config.yaml
num_hidden_layers: 8
hidden_size: 384
num_attention_heads: 2
num_key_value_heads: 2
head_dim: 128
intermediate_size: 1024
vocab_size: 9407
hidden_act: "swiglu"
norm: "rmsnorm"
norm_place: "pre"
norm_eps: 1e-05
positions: "rope"
rope_theta: 10000.0
rope_fraction: 1.0
qk_norm: false
attn_scale: 0.0884
bias: "none"
tie_word_embeddings: true
parallel_block: false
init: "uniform"
init_std_qkv: 0.0292
init_std_o: 0.0
init_std_up: 0.0292
init_std_down: 0.0
optimizer: "muon_variant"
learning_rate: 0.00115
lr_mult_up: 0.627
lr_head: 0.00377
warmup_steps: 200
schedule: "wsd"
decay_fraction: 0.832
decay_shape: "linear"
final_lr_fraction: 0.0
batch_tokens: 65536
max_seq_len: 256
doc_mask: false
train_tokens: 647400000
max_steps: 9879
dataset: "wikipedia_en"
Each number is 500 + 25 x the weight over its row's rms, rounded and kept within 0 to 999. Layers, rows and columns count from 0. Numbers have three digits each. The size before them is the row's rms in percent of the matrix's.

# layer 3 MLP down (transposed), 1024x384, rms 0.0503, rows 874-967, columns 144-191
099:487475515496475524487483455499496448535521497481496492490506534527491507519511516481468471471495471507501466520495476520472484510436522537505533
103:474511508534434514490481482493484509516484496508445511528497538543494467486527496480522468524466502458475513536488493432509530476456545535508485
105:487511501521539523538493541481540447525504531495470534502514471484522459468495518503516574505515550487530526520490470504515499468487510498474526
103:509515553481514480498453511507476508514473498534488470471527498484541507507469486484470481499465518495499508520506504499520444465476511504496506
097:496513497542498511455454564513508479509506480475487510531459486479501510523480512535531482482471502515512511544527496495527501486488500479487501
105:492488493529460518491574465469496494484501431466524496466471498485503535509510504476539489481513451485467480521506497532474464494498492504507501
095:519521516499527501492476484500491472499519488504482516495476536522497507513450482502498491484471505505469480504482487519524501480537504529499513
108:520516494531496523517481507481520501488482550506540502510533502507520515492488492511500528525484497446538497516483471473547467487483515530507512
105:477475520514511495489492470476501463508491565478523487522471510487490535472494502501489464536467479486465498540495487492495520487515469508507502
097:472505502487528503507540419562499500520484463476450482495533507470460483539516492495508574488529500509511472482492515530490497520493505491461509
097:518545493503494518491491457501472526517474524496480515479497462543524473476515477522517517461531481511501551507468483528515526516425460495519488
105:556446511503499525454523521529496562497481488497469516475527510469470502506515520513539475513544491479463454514518518463445517521529472552518501
096:560507489487511535502460490503474508475506481529484550506475488479530534470536524476519516506528522538482488492493528516444536464523496485516499
102:563518536507484504513505543468465479507536543509495501503498483513515510502454524502481501476517518502547484454489523507539509464470440491485525
095:469469500479506565500521531531498514491509463498508481503502539512486496493494522505491469505516476483510501531508471520513417499482511515504495
104:503494460494509499477495515497527512480517502489534490495492528535482518498487469454485471491505495472459510526460483523498508465514536462444497
101:520508472523484454528471489519472496491483453494481500523489489510449523515501465540495488490446514505507485477537511498505495485479526494514458
105:486515445527456505492499447471480482555524517465494484491507510466490499525539494535488508505450484483513502517507499491484496491463522524496441
095:456494485481523539486512558499498529524484468492474514488513491560474442458527482509512527487525509468504492521476486492504521495521491494530523
102:488552492483474488481468474525508474508466512510530505465516523492499536494533472524502499510528468539462471512536469488483470544494503508538530
101:491521510494520484500458472514485463469490493486448472501495465485512464464547467476523513496513476458506470490472500462522456454484450527504456
097:497497542510501526558480469538499526541443477493460496527458512478482477467489473509490550498502461536504504504516465473484496474513522513538505
102:526503497464510487519499531505458486471500536481484485565445517477503493507495521527492471444447467488464462548459549489487516471519484488457498
102:475503475511528518498510431507462527490541493514483519475514479552438469488535491499513438517508503504490494495499498527531509491531522516447471
099:521480531493501495502505558461431487515473488502497499472502514508517466504518523540527475529508499474496519503535512509529502493496500490519464
097:493482546453510504535498513471467508506470504471481471505490526451557491510541550489459545488489465532477541502489520478476520490517486484522489
098:504528526437507488518502509459508539475548489491480516497468504502497521489492455515487513524461496473474523460471537518552509484522530484524484
105:519484501517466500530490441508496540470543492473544487506455478502489533528548489481526501504504527483508482538524475469487509455512526484516573
098:525506527433499472518520542453517491518486551474488478478514486501503487531497481458486516475508534482502454492456492529509434534521455509491536
102:494499483494492530515521528476496454471500500532523520499509485515485513461494493531506470480473511532534508526444461502511478501487503503470512
105:503460505481502497517467494486490496477467521503486512499536481519514505525504494522491525506452531492499533444506566489450512499512521495504435
097:522548487497512507489533509526488505508446472477495518504488520468475483459512520533509516491478514500495497477487501511545472523493467480517488
100:495484504483514476498470496529467521503485493484454472496503516491448527487492511470512486468523492480521526501493506492515461502544509474536515
109:471515500525498543528477537456499493517493498479516519464453525503490501474557530490514461511502519485543497541504539525444512486473501489451502
098:499544487538539519526519455522484472476531508511469517502520469474472474482523494462484470446484522540496501453460537501506454511514506509509495
097:518461523466481517536514474495420516526518516469473540509553505455462491513459488512475520462466478516517525491484546496507508492481455488490438
106:492516504559484431496470499516539477570512496469517489466476471472506491529463486500487522475490517535503495476489526551505503517530510504493476
103:504517538526533502491501434479513526520538499485519491510462464495510496509535518490525454539466506461508569529528522486508490519498490517552480
096:548487521516525432484492474490453487502488477498482508526443469528514510497459471556514526479535457464484519514514526518522498523499502473492506
096:504505554520457475521510552468498469475459481508513498502491503488491482488506528461497507502461521526488490515506508503476472463485509498499517
096:467511466533519497537480506472521493475488487528508487536498446496501509534488507510467514489514497503413461525518495483511496535510506439482527
102:506494479533463447512519510463543544497459470539480518514484480479468505514481484485495475470513497447488486545487462504511464546497495524501457
101:500494509490523491483489471498500520521519510530461467500557477525482484528511512491477549523474523509513502516504467469461469494470492501495506
099:482484471492522510497526494524530568448500491534483532439467517543553490488506449462434524510500482508466514532484487511495513522488491511477558
101:511532472500495454487500490496501503528518528500515514530544506491506518466452511501471544535501506495489531494464459514499488471524474491487517
103:477521556499523529478531497501538517480476476538465524501496504495529500493488490519525504495512556551526567474471469527501518514494509526509516
104:502513503506510517517483504482510520529471464484496474531535474505440472469549511519478448459487472516467547494538505505513527512510502516514529
106:485501507496485507479488486483526488479502505506524501518509508505511498535480497441503481497520513532478492482503516501485515497521495464457508
100:522478500491476471501506480491479476532470516558540516505520509508489472535499504500491515488508477502482523537527448512476461481524495547502550
096:468511502435497506508487523493539505519521504476537480511487492502499470532512507471511454491535489491486508524487478485529490508505487456518496
099:482511480535519504506475513490466543506471498470497506475483481469491468523480553518558476478526535520485443499506473469485521493518491492446455
104:500517492508478477524510448513463521550527469496465509545493492509542525551511505509533573533520513518506502549521521521484508468512513519497478
099:495479461505497510533464517484538528522501538472502491550470525534494494492528542451525517492512473458495504514491471488464450514484479529518528
099:509478509490509507516496508527522509548521501536478503510500489467483494522482507520550496495501446468502435509492536492474512563485514497501495
099:528550498536489517525496528477483525500518521541469464535516519475482471499494519507527544465521478494467493474487515448519492515469510509505492
100:497511486506499508513489526520485472521510526491484468522489487572486491481522527464530523458480532543507467482506488521489513514475473517521500
104:488505482471546570460508563518435505470521512510537511507539530457532511526504517509540505488478510473462480498524509487483525520502511465492518
098:489512496492500486503482438462485475452517490466498485474448476535490523508486505530527471541521478534498473478531492501533507531505486498516456
101:498473463474448486504516466478495460518493488484515520487530510435508489520501511464525524474475489490526503517487567499468500476488504488481478
096:547489470507458504490492469479500494513501501491546533535510486510511537464513541489497533514534536513526460494485523464424522494485494517538500
102:491471525484512459475534499471538523512486506487551483525490488499476508459491461490496496466481457502504514555473512493539486461485509478509546
101:535472489477480482534487401524522518462523463485471468505528525528494487533504486491467495526499491487493478514501504499482498476517531553506509
099:494513527513480491512452453467493464466492474515505490542527514478506484526538469521497510506517557494517487540496517501492535521514538509515486
099:518506502558574426473504485506500482491521498522480515524471494458522451458539507499488485469461521518490476491499513525500505403477497482492511
099:518488534471484477471503530502509480488464475485519501501503472511486431511522462457463544493496519505511463488489514510426481506507525465493509
099:464494496516494495488487532532508486512493526520501516494515504479500539474495549537519508494462499539498499527496537464507524484497466435490521
103:481476489543476486491499470518489468460509534522500482499505546486461491500535513469523521508554514543462546498497484525501480491512507497474518
105:518493499476505520485498485524493529530461468473493533494496496526514504470498498450508498518492510513506529542528505463489471487492490505512503
097:496489481481538480526469517532496473500506489560509466519501501515500550511493484461468463479490525503527527513503494472540503487442543490454484
098:496497497528454484547479481493512474534474497492517504499513514534513492496499446477505484475501508483489496533468535490494522512492474485508451
099:480452470485487461494511512456460497504484492502478509511484474527522496520486559490412496484470527503479488522479456488531515552518499493497489
102:473485522506497497495509541521523519575513495501495555494509491520505540537535477489535487507548527474496519499480514530534511476483487461442509
099:542497513517502508517509426502508573487508508484510481510510505503518489492501522507486529482501522474525511535516472450494470478519520485491482
103:516501472516483506502468470459493515504489503480471533497498497521501494550491510525526489505482475483491525511486466475542502439523467488530509
096:523502512507456508464501468519476519549506460528589501517509510504478523461441490464499530456544511538505490516526462497526516538471504522532498
098:526498528482530493489471499508501518544548507502437505459461496489512507525505515527527507500540472474490491478494516493489494522496487496521476
097:510461558514519523500498487518474532520500534511444483559523502512511551489542519521516459453548458497524518522497484493474506447478504487520492
101:532488473557522503530479504467530510478499534460495468500473480511498490489489511493538517497544503485493435508507457503486470506490549491525442
103:537489489454503517516520562484525517495458535537521521545448509528531478498498494529501478534469495526487485469486483521518498454499486469476485
096:473481506515499529499466534462510506443504509522487480485530528483542501509521502490460486516510443519480491496519530455518481572494471502535510
097:481464490525486530526528529482494473555474481508481489489486486476513506509527499483517543512502473468524500512469485506498465538481508466511523
100:491541490506518461495493545481499528456476449539509481512522517542475531497501474529499491505498496549474533448547497496535529482513518485485519
102:504468490479461476516518535523527485471542509536506480548508497511484500455472512512460484461493519571518491463438509509486521453538512541450458
106:490505500493483486537508498515468534516484550523522496504520542511486507529463481463491516501454515504492500534494502509531525523521512478537475
102:514499500479520443521513504528528470505489502454467466503478517514431522535535545507481456493507468514461480528489526489506509502508486544494522
105:499502476512473510522512541523495495496563506513477503551501462521482504490524482524507507507473487536531514517517504500482530526462535508551498
102:508521516514416534546522469458519443477488498475446526497441538476494491540456503493483493498502491511543460470486502524531517524490497507468476
097:498530480511519494486494565525511466484502482468525440500478514503519506511478498526518504508506526514500520468455512509470540486468491519487485
098:550475469515525501514501503479507493477544513450521502527497510477461533535527549444516498494510526529539510478484435484498496501520515482464466
100:514527478492483531515483511501492542521511459520470462472482498496514513525521488547486532466498464501545497526489559477551514482490510555499484
101:493463484520465523522486519525497502499495487530511464517501459493504488514528518460499529516522515516514501498483493455477462528481486564543530
097:512507510501528525497514588526495460500524494521508508461481505509465527487479531507512468500514482476506529518492497489485467506443475531536506
103:510499509541500470502526520489494467496501482521508550500464510519485483472530499522492518492472496490525557522502501519489524486464486478477515
096:493521499485520500538455513482539474505479504482530501523490530571491490513499479519492511563517495545528520516538497524472450511499468488495492
# layer 3 MLP gate, 1024x384, rms 0.038, rows 875-968, columns 144-191
101:488491475523475497483466476483518495429499538501507488472480548546495489466517484537547480497484493512483509526567496479521496483462474508504451
105:527508543491515531506451476496473499500510517470477497499495531540484472500454522490494541476549516506500511489528468445491444497503514499498475
100:503542454523506497509529522451543514475470500519494506537519501540463529474504522507498494496531491547489463482506528512505546497487494497485515
102:449520474475473502523503443486428535477500514517481480510483533512487431554541527455466523497533491517491507535508494478524481521490505486538502
102:541501473506483538485515465499524504527456505501493536516526503490528512483548518547543483483528515498527489448475515482468487498470538511480507
099:472469507494489517508475520480491511524495464497501542519541511491514466498484508515507501521508504532509475505489462539466469543521447511507509
100:518497479526463493508458460501508502534467487504443501512509475554460528507532472542506498497470485520572494517506577517515533476467496517463506
099:473467517526516474498582519486455472532494472515498467520504508519470551479457454510444518516515526527524485522530500488539482481553469527511531
099:473496492505515484501490474505512490470478501509501507455492517534538485499512500538513520507501443502497470496479474502459527483493480495463504
099:482496509495482525484472488527483529509516510489516507516484478455482515535500517488443528472504487494495466484518527560496535493521529489513482
098:538439504526510462473451479471497530483499472549460467456493530456503505463512491503489492473507482506476496531508511460486464490504491458545462
101:522473536481511514488493536455550471477427513510546517482500494477451519539519481489488490500495536500432474446525498532490473481534545535512506
100:549489510473534480528470549482464510519502533485491470466489488505498478508490457491531561491512482526521461467530514454515479522516504513494506
093:468546506452475543527513484512497507504516499540515506480518537496484557479496528489518486474516495483484506511479455494508524470509529531524496
101:507480530524517503536516464551531494467449487546486497458503497549486485453484528515559496466532516526540494483503493507515498525454516492503506
102:489476531506515504441530471494471481507541524500539484485476499521520483477550530459495526506546504544489482514526532468509499496517453491513514
100:496483492516495498511491542515522498513520499478470493494468507487477493503512506466469492516507535514535483531496505542507469519462493481553500
097:495512526478486515530478526461459514505549481454466507505496499475467525468480445452494501568514483539483484457476484482466537505484534535464478
106:479513536517536518529484505442458544510519494475481485501508491490470535468481499502526514512536538487507490509512566487471498520494506513501494
093:497565506500490475498535530527508548501528529504482535488498532503536488492485526466525503504509488493489493508506522488501510505477476472553480
097:509539516510508517496464500478464497503543469483538449511497485457520473479495499518471495516533456479519493511522526501466498495493500500519457
098:485467478452460543528500481501463576510527517516483508507496504472495534487505494490474496513455503528512525495474486509483496489442548512519515
102:520514530539502487515545535468479473501488496494479502501540507535548515516463488503488530476462497469497498501519538505470486495510568495499580
097:518513507515483507483521520506532480493471493531525494514546554533518482485498531453494473535533503441497447465484502514505505503486467515521481
097:487493557468508556480547492519526515495504478476506493491551455516456523489484455489522513541459511531494522469507473515517486523523487461498526
097:486496483482455485475495514499513522508494523497493444519531511471494514548500556494511519500516508488485491480493519475500524548489484504499452
104:535523503509508469508494521515488517464509528453514484468484495480484473526477481476485489493520458497513504505535505544508517490530565480497539
100:495486476475541476502477533489482455495471534534478495485526497514475490532487498522463519527503521481468526518467490507533485532474496471478454
101:479513542486491509514486512501486486523508465513521531498492474526513496523491542496524448493528504561442501524523504523518450500497534517524497
101:527524418508510508475493441528462488489468526506530481500524510548510538507515529464478539518491506489504511519487511467495496491485509482504466
097:518485518452541446496487473477461502478498575508492514501501497516469515501501499490531515513483518516538526516515511498480507505508543501560525
099:492508480510500506547508539500482474507491462512507484495491493545539527524521482521506503510507503452509507557530497511480524498550520508497498
109:528480452488520492468527540447509488507538474555478501491485517466490551503537474484524464503466518514517475496491496504527489559474521515506502
096:493518492550508515525512485532484526479479519476496475515498537501510512476484512489478555482501441506518511537517539482494484571505507480517481
098:531496508481524482523507506475522498534452496465461486544508438474486541524514475484475484510466504451490526514517517462497515482469461468528530
107:529480516501475469531530535464497528503490534499487499492489518489537482528532480513510487506510469479475485514469531466480489485510505536522490
104:508543493475492513494519512487512469494480467552486491496476549475514533528482504465496495486514472537497483487489470517496514511524532517508476
107:522495487473503536481471495488486506474517482520502493490519533465464522498533484499510475509500507503493485541480489552493520491526523506480504
103:517476517480531480515501460504504519551534497518542494505500477437487512510539497513462519500475517531469488493523493484490487528478495536507518
093:479479512508531489508549468485481495512507540522509504516505535518437482499530508512534505505483532486498471551519509506511491509534489483509485
099:520514468520517482490464560494480450491467482503481476506541501511518512496493534481555551466490483497480521498487507491536503492516465471495458
104:482528486475515471485488512510544537489516510492470489565475499523472497508502540510475515517517511476519464519513446507499502470474505448519521
109:495522511510523516512518502446520501539510497501478503494495549485472517478502449495502546470419498490500491522492519566550512474485521529492501
099:476456482461454506493519454514490492524484491525503517469546553522493514520522491473456501454515484528502510498498499454474467548516477495511544
104:545515544505528442512490510484540485533513466504511468481511454497550483542483542462557530494496537434526519459505518532487520531532469466519543
111:497458494515524485481530512456515517523498495502515509525518467513439533482516507496467509520473499509514514489502492508502524511473491477493547
098:475509491457493507462497470500501495514527517497522500443496559501503523532511519520486522463490511489511487532461495513508528475527518452499525
096:514497531493492503488523491439474501514498452469483493495491513500492516494450474501500516512534511468480496488526531490560498487521541452493492
094:502511458526514523512455510486514554473453486480502457478480529546521504484535502501498505502522489502502494525525502453490502516517489476531476
102:524509520500447559498495528488514491488493480497540492508572481540534525476516496518504539484450497488513528512469472544498486494473519484501483
100:546566441499480516486521468555509462526519522495514466506499494466493539467493537533487520476499498505525520524510507473492479468519516534507525
096:510462497504459502494492488499459507513470521444477554515501483440522478521501517507528527489477515481512492426518478504508509492496473490527446
099:512481536488567499484491503479554486491454539533492470502486501488529490453522485526539465515495527477520467505477496458451468539454488498521495
103:493519540470515515500482495515501542509498487446548539480476505493534503474500516528474478433480476499514467497468540494471503482492536539520486
101:499452510465520496507461521522490498499487526479553456473460511449459485448447510485533498500510516519456540501483472454512488495547495532546523
097:539508561533511511489507449502466484471534545490511485498543502500500532517531495512532487531456517457493526508487470506507461504479500535488491
093:516503505540502497478512483491537515529494524549484507530497487485504546481448492551449467473529463511493477522524525529536523506512523492472504
104:512504484500475515539483555506510424502464495535451490517498479521505480478478551511487536515494496495506458471489492503467531545484528497481515
093:483473552491482507503493468488513495468549495509496506514514511478461466511533499531461514478498472511490474516477534499528504489464508498510468
104:498482519463497556535494472460519481512524462504481496510493499485464482486505515512491473455529447527522481515483503505487482517525456520469469
102:495511500509506545503498435498548543466501554487466492504537528491497466481500464550488507505472507500499508476535510492498485499482479459532490
104:504472507469527529457516505545495484514506484514478495484475479556506489504551501529497485484440504460479477524482506457550459517500461492493493
098:513484484516512528496471495526495470509523500464556536511487497536499487522478525502528521536515507513503476525485513480516488476496473506430519
098:473529515507509536474480514505513502500537475468519492510528502530516530531517480499493497543507500499498490526507510504530543453502503495526513
103:491494510494485510562519510508497564505511471475538460492498501479530507503453527502443520494502495522534542450479521503511528546481553467497493
101:501568516485498508497504493483521528495457482507469521523530481507489467451469490506496459479505526488478519548510538443491473504503444538513459
098:485495489514546487534508516499519529486502466509518504516493436500485494498508518479474516514552489513516543455445550507498519513531489486482524
103:497507528485467493494524522551505487474468497527510469510467462508490487558519473518515474529510531482472483506515530526471465538554499502536468
104:530509498537481488523449510505437508486479505430428496497487514511507503514540490476494572541472473482540511512523510487463511521487511494511505
096:494524490466499489475507519473512510504519503513500518481515539528531538516463514545499493487505451511535505531439485527537483490530512444477527
099:474463471496531481503507471489440476451522521506467496538482520486507492500504498498447551501507510460519489534497517481549487505549502513502500
096:525524469498525491510461538516522504539503506493479505466483519551500502512486525460489493503484468496449463464522473489463489497485490463511516
102:506510476516489491484473479505513502523500470529498484519476462455466524540486493489514533498472517458523521512508507536474498547493490481475513
095:485473498459496497450478482550478483484508446478506496466521500460477499486467485498490478484517485473506474514480474501562518498456499516523520
098:496471509493510493501490484507511507522465491533463480471495498506508498461498517508524485478508508482480515561520501482475506531509509508527517
096:460485538511506515500507453504512454465473512478435516496558495483557491523509469499503498464518490484522534487506517495528497446468457498508503
101:486512446511543519481526536517533507492529551474529496483465481502458461472488513495513471477522520489475505530531526465500513502514497487515508
104:528490485528532539515524490484476490488505522513530537521521559511506485474491525558505513520492456502461515480537519514516509504506519484512495
095:518472524452496466494509471462500512505466497511498538529478487494468460513521506531488460489489486522470526466516497519481513495467486533483468
105:532509526505516543451501512447525520514513474517533475477456471473523515443446493495498493496556505534474526511501487513518493496503568505478469
104:496530549508507508490527521487508504464514478514495471477517508540464538507498484490502468517464503534514468475512548498454493506504541488494508
102:544474495502502468562489510478519495530511497461539509451520487509545483481521486469457496545547529477475503466481518498523521475501545557527472
103:512521489479516497473531498470498525496494521470451499477477456455471489472521504502502500495512526482496490488503531512483470519489485502505443
100:510474459500497506524489549517494487506469507462484479504500556543512497481545489467523514460441487545533503527486493486500500544464559486529517
106:494470456506530448493546486508522471537447514439496524524541528476517471451484544546511494530532498492522479516483519509504495511550509513482499
097:501494517507476501517511566477468508525544511477522466490501516477478477531458478485487522492514445512512513539485465518512482557496467582471511
095:540484484474520498527449494466499515470496504496543503481468506487478499497499515509526494501456483478504502506481491479452482524516476537515515
099:496495508509497504478496502532470490474526471482464483471473503522485482492495446500516498531454489509483509500532506514487445464540457480513479
109:526514480527527504542525460489502484527524502446462471488526449543523519552505527469493486507476516513520504497498534487482473496543487500506481
102:486475495506523594462529489550484539468467483514489531503485510486514483509502458491509439469492535494511545563524476513471525473529479466518541
103:493485463503502523479501513514483501516510533479462463540502442492506457546499515515516475531508530472507479502496512474490470515498504466524497
098:503506470512562488523480525467461477501488493473469490474475513481497456477511496498503473515487512462486507548495515520509491515486523474484508
095:508491475499571479506520462467481482532473520500502472495544499535495491527526479505464472480510548440519490489482508466467487489472490520479492
102:545498486456448483511503533515510504478466496513455515483470534462495498523539491524490515499516502527525474512497469465484495500483468485503501
# layer 3 MLP up, 1024x384, rms 0.0383, rows 875-968, columns 144-191
105:502528518475503515514518538495459461513457490480495519525512499494455470511520506456483563514450507481485472506472491515502528458546541476525479
106:435479518517522510530518515497511485476492467469483490509489499538470503506546470506498481524491488492472519567485478505501482477462446552498474
103:511480506509496518464506492463518500547438508479486507480479496461549487524509510508496480520506477470515482511497487507513522489523537514490499
098:457512486470465510490551463521506505478492490495469546495490467501494473465468498534531547508487488504522512462494491444534506465516467507485483
100:523484522534466517485555474519540481490513497517518525481551482491521551497503506508512535451512540511524493494512545510429539479483544515507559
091:481532512517501515550508503559522518485466493478508502463514476499486496510498492450512488496502456468492509504500506553472530496435528512477523
100:511489523528492450537478485454523502534490481480471502461474516520519503505499455537515517454491496470556507495479518500506483563493522527483502
108:505484473523497545515482503528498510493522500471492524448498477502511452547499516460502477529511518487495487520490501503484529554428477519548535
095:505478492516477515530465509514502512481517475531500544484510507481474545456552500496464478503501500474467492518512465459482569476496517508503476
098:419526481535441488484514454485465472540495492478475488546538524532484513481492523501481467500511500468507503478538501504509481494519507492473518
105:505486520532507505444516503515487525466475504503497460522538476500538480481499568462503450513501519495472496506516548565465487476540511456479485
101:508488499546502471491508489475504502493498526480497469491500504514484525507499501471505485494462522494486485464478513516522517441496475532465476
101:540484521482492541507516481478450501511491553509477471442533500496487478495499507515468478492491543526508500500502474530499556467472500507495480
095:512543527510475478509479522460524497549488487505544466494503469469515439529490472482520503443469493470511502513473517489503538474515506463527472
100:486550491532483514482538500543500483507523509488518500487543500485524493480501546477525501502493470481476501498509454511534504500525512497480486
103:523498512486502485536469519509493533507490521501524500501484459502494455567509462531476437524473504499475480501473481510523483519539478537500469
098:502527493549500508541489529498502532562508458503503500520516509510519459467485478544518505465527543489515461512529456511523530504484478551492499
101:506526476509505524491516496526498469459464501517513506524497473482504499516530488510516504469479505479468464509484528466463495543474460527508491
107:491521487507471523503497510499509482514465494456507562493457481517485450524506545521481531500575455518522492523481504464495531485463471495482468
095:543473502476507468491499536471518468472496532519484507502496518490510512505497467475498549556521477472501463544522499508522492461518503486486504
098:501518514508482466489477479495463552543564503485525513502482492500530505520481479505497492503510476516556480493510533485466509481538542505513549
099:495510491478487478501480512522490456470520487511551476457462470502495532511542512506515497479524482478542481516483476544500492484519469476475488
106:492486487534495524535530447493520532513474533505458486492510454517514505493510496515512522477517487492504514492505530552520541535493513506499538
096:522514507495459528495498515501449510517481500543505466525464498468506498468551480473493523537540561460485498489471479545516500492500524487580513
097:484452516511527496490485498507481450492552528527520476470507494483515446482472490551551485463483484505494541523489540486506502551519478496495511
099:479535474497500498528511534485486490480512497465478505523447490479486463498554524466461506479469514504511464525456528505496526463432497525513522
107:502524537468485471529475509480479535521528480498486480481502461522488507504507484576475488524478474484505488516496513523463502533489520520513472
103:459512504485461480513502497511495502490479533517529500491524493468493483520510477500488472512497518499443528471559527491507485514482515488468473
104:495524514479508506492532482476519510503473499518545515496479467557505496468557511454467486487534515523478512515498547510472477504493476486556493
109:478491477502503499469510436475512525502508521519511518509499530535507489484538479503529524531506499481502519498499482465471515505513524489517525
094:504518475484503478493519516480459458534497474499508516501522482492473539525494500501554508548489479493470497491490551501506525514522533502484507
097:505466494476479501519502482483522507506505505495536533469512549516504547498553473506504480473490502474517507492470500502475510518567515530492482
107:505538468542509479515485476501516513519464551528486495510497509532497540483488478490482496517451541541502477530487488510508521512532467468507518
099:500461472476465506538495467468525511515508539485485527521486507537514489491468523555508514486430448513488510521521482482512502518487529498506546
098:488509455522503509496492487506543515518477462553502499494496585487523527498513504465564476532493508538465493513460512498485503510506484485502438
104:490492506514496520554499542488508514524466500495478469432486462515513511512485456544511525531518516495429464459529494477502478534512510517511508
101:532502591469531520505479541515461501516524505516484464484512518531523484475527493513489516478516474529486535500501530494481496462457498523496527
100:542496528503470512493486548499492452458495467521516461521481465496483492492511521469514545525513500508453470513497491503499470514530508471451478
097:489500474534527502497514503464468465525432539531507507499491500463502485493487471477521501496529480499500509479522532510492506447480474528514520
097:504428511569480472473534501523523446492499494509476487501524512468517533508507545494505457516475469478493496453507497471527544524454485454531535
100:525465459525474501463490509468514484494519481542503488544488506507525508501442505535451505469484533478495490493499514480490474477556479508510511
098:506485477518462517533484500524518464531447475444490484506496497513498474510494454503490537499523464480498490443504480500483528533445548539487472
109:513509490522506508497527454559522514499546496507508494480524473502502497490464463511512503490474488487464486494473462503505454533484485537484518
097:486513511495508537516477484494534517474482483464477518481486538492503494515488504527463503525440518468542512500477528502476457501462506527456509
104:476483512506503468519543490488482515492517515529468449516552474523485451483514484546512532502566498491504525471499467490496509513524497490500555
105:499468461510513477523482499496533508527477505494516535527531468514517501498485548509517472498528487490483541499473541482516527517519435491543505
107:470525503503480465499466502517483525503494548507528503483481559556508502532508508478537491475500491483467490493483544557482547487559510493476491
096:515500511482440528534519453503512485497454475486514503466474452522511466494509492499454474516500480456503459529472464484536476499486521470508534
092:480478547544505520548469501496540523511483493505537468498506473530477525500481491496505469467510509461492484520436480491490513464537489508496532
106:479503488511491481549483493539505536468524493544490502508462487469468464530486512512498488499529502526535459462507547510495558511507516531494469
104:464515506523485530502503482549474539542505514493518518510480511527537478548528488492503506528510493549546515528521485472435468491511494486517510
094:480508490532487478447493522562478513494512543490532477531542530505506516466505455453499459495524503485445479535481499536457475478488511543446484
095:485518474472471508518500515502478502510474531512505465479508553482495475492480496502511524435479463518508483519501492514469494474541551534508490
100:481497490526525473551510458512502517474497546492492517473477460488460484511534503522538508489520520502491495496490490493507509438518538510499544
099:436454476523484520540479520513485507490514516491492523479491522478514488498476478478483518487458510485509494505546519511533500488502518507529528
103:513507528491474493530479522447532516570498520510444496475514470551450498520510451481535514510506474481533536504494534509470519503508480554488489
095:520461529536485481510533551491491542505487499513509479532526489502490483468496478470465524501512559484491497508513478504500483502507507514524531
099:506500520488493504460524505503512500483495496495488520505486482481503519532503474519521471506499504516518512483496481491518498509539529457501517
092:493508496533545493496507539499514526489492498483507524489468514495470505462491473465474518554503532462529538513530530569510488509519487517471499
104:511517545444520512482479517500500506492521501476533505517512493483466489468483493476467501483465493512491481491509521462467509499511519464469465
103:499536493478507506508502496529484493522548467493521541501511485472501451539493500503441519544497539494483518492490490505526487512487514515470510
100:515479535517501486462495429467472518507483507514494513565510479518491507512487490526529515511514486484535535506502491538489548499504475516503538
099:490458518489505497507518452527507523432491451493477475467534504522488511521480550488476515523486549489471497485503512491472488523515463512509520
094:458502477553492456538496508531485537518497503491506527553508443456466456496506445451505502535498482465475505473511499464516492532556528488524476
098:487462506523482437492455500491478461501532497494475514503514524524518522504447507527507471490434520467478489552531504501477465476490502519505507
101:506525521516506527451523521468506455472502455530525479458515491497479497469481523500509512512519529536496489494459482535505524450498487481503503
099:493492471495469517538461466518529503471513477503484487496510504502470527502484512492491503483509490519498499493505498509495467463459518504553502
098:515484502502482502501519451541529488564519462530546502540552476456472497507474492494465525507542497456490498488501468493478522521489507482515469
101:550537481537526463503448464540460533487534451515466536552499473494483540494501547512550474502524497544533495471517477468548485482490528498484502
099:463518534497491497512482520520512499498503495464497469495489507475478515504518488484478484520462515503493497463489494497507497519454511460495476
098:469528514516536471485494516474499463473521514504468526526505459514464481499439513498460504499499457498485463504483517447509481512513514536494473
102:481467536508505520466531478478479480527450486439452458489495496481494479482475491469501545497481493528519515501521489474448528528532491539484530
101:543491492493504525557497507456519482527474502523482483449481527529468511494477476510514508490533479525543496540493465485464511496536482481496506
094:511496504453507475501518516491516498487493514521499473510512528468536456527514543489518524507499526472470484469443480460482503492497528535474456
099:501518502491505522509499512453427526476509479509456495483516532512520503503502531501429506474506542473504513473550465525523479469514497502505572
095:482533516520495475462502465509467515499520483493470511504488526444547468484527464476466468483504537512522524526508460514483490491468473470494529
105:504456538523521523516511483492524503494491485517473465505494484507520532465469546494517480545482521520524483481508499445536511509454491507513492
102:490448466480465505544539547484454509546504469535497516488502509500570457484484495508518531513444493490540490468496468498541468502495468498467503
094:462480499506493492544507464544476530465522511463502507475499472521521485498520534508543512506444501473530522474504516512520531538514536451474512
109:509506478486531452533503536492520521454502531474485477539500511498504485540514497482531475543498463538495527500478457562484554529512519498484519
098:517502480532473472470534535484531513454490491503520481488533445522527515461509515521516562507498500472513515504501518521522525474464504552537554
101:499513508472469517470514499486502475528505565457485511563481501499465515469490563526502499488504429519488496512469512487491529488505465510487485
101:485463466482519481481509531516489515482501516475486482499508520486496480534430485479522538485520495548525528523515486519483504515518505477522535
105:509462489490493475499496474525540483497523472521502516488459535522486509523558536477454482480527464512517487495521540557485489503537466504475528
102:507510517503495464475521509494501476462523474506502497498494517489555502521546481512522506512442489513498499498493485479523465518524475484492471
099:493508526500525484489540511479487512490492453515466491484505509517495496480519461436481515501513512448484502532506491484480534492470477552487482
096:487482552495523514483496488497446499471511508576495504486454477487513441494510531514518480467517458483516509460531522500545455516471509492515526
096:506452506466516505515490506479505507503504530477494507518501481522526485538528512447505478502487481453521527537455487500517443505506555520494498
103:507457515493509542509499539522470487497568461492510510534502509479492521471537479535544476507482504490520495532478474506505492496537488484481528
101:518522472486496491497500500491490498486478490502540457503491527458468460524495505541527490523508517475471498452485505512463511495497514494487494
103:501515504494517479485482474529444519445480533447470549475506484526449483524480476500456498486486485513505538504511483504516446497473496502522533
100:505535520461533482445498491537478476494551474470470520491489529497492478521482510520510519486510493486565565492507471509553508544502498536540506
095:461511515495512455506477490524465507515533479500502496489535468502484496487518525432457491495540486498497503511518540528506479514492510459485507
100:456526492544533441484476507541448497507465475469488504480519496498469516479510490498502511516548442509477479483506511495517544537507500504498521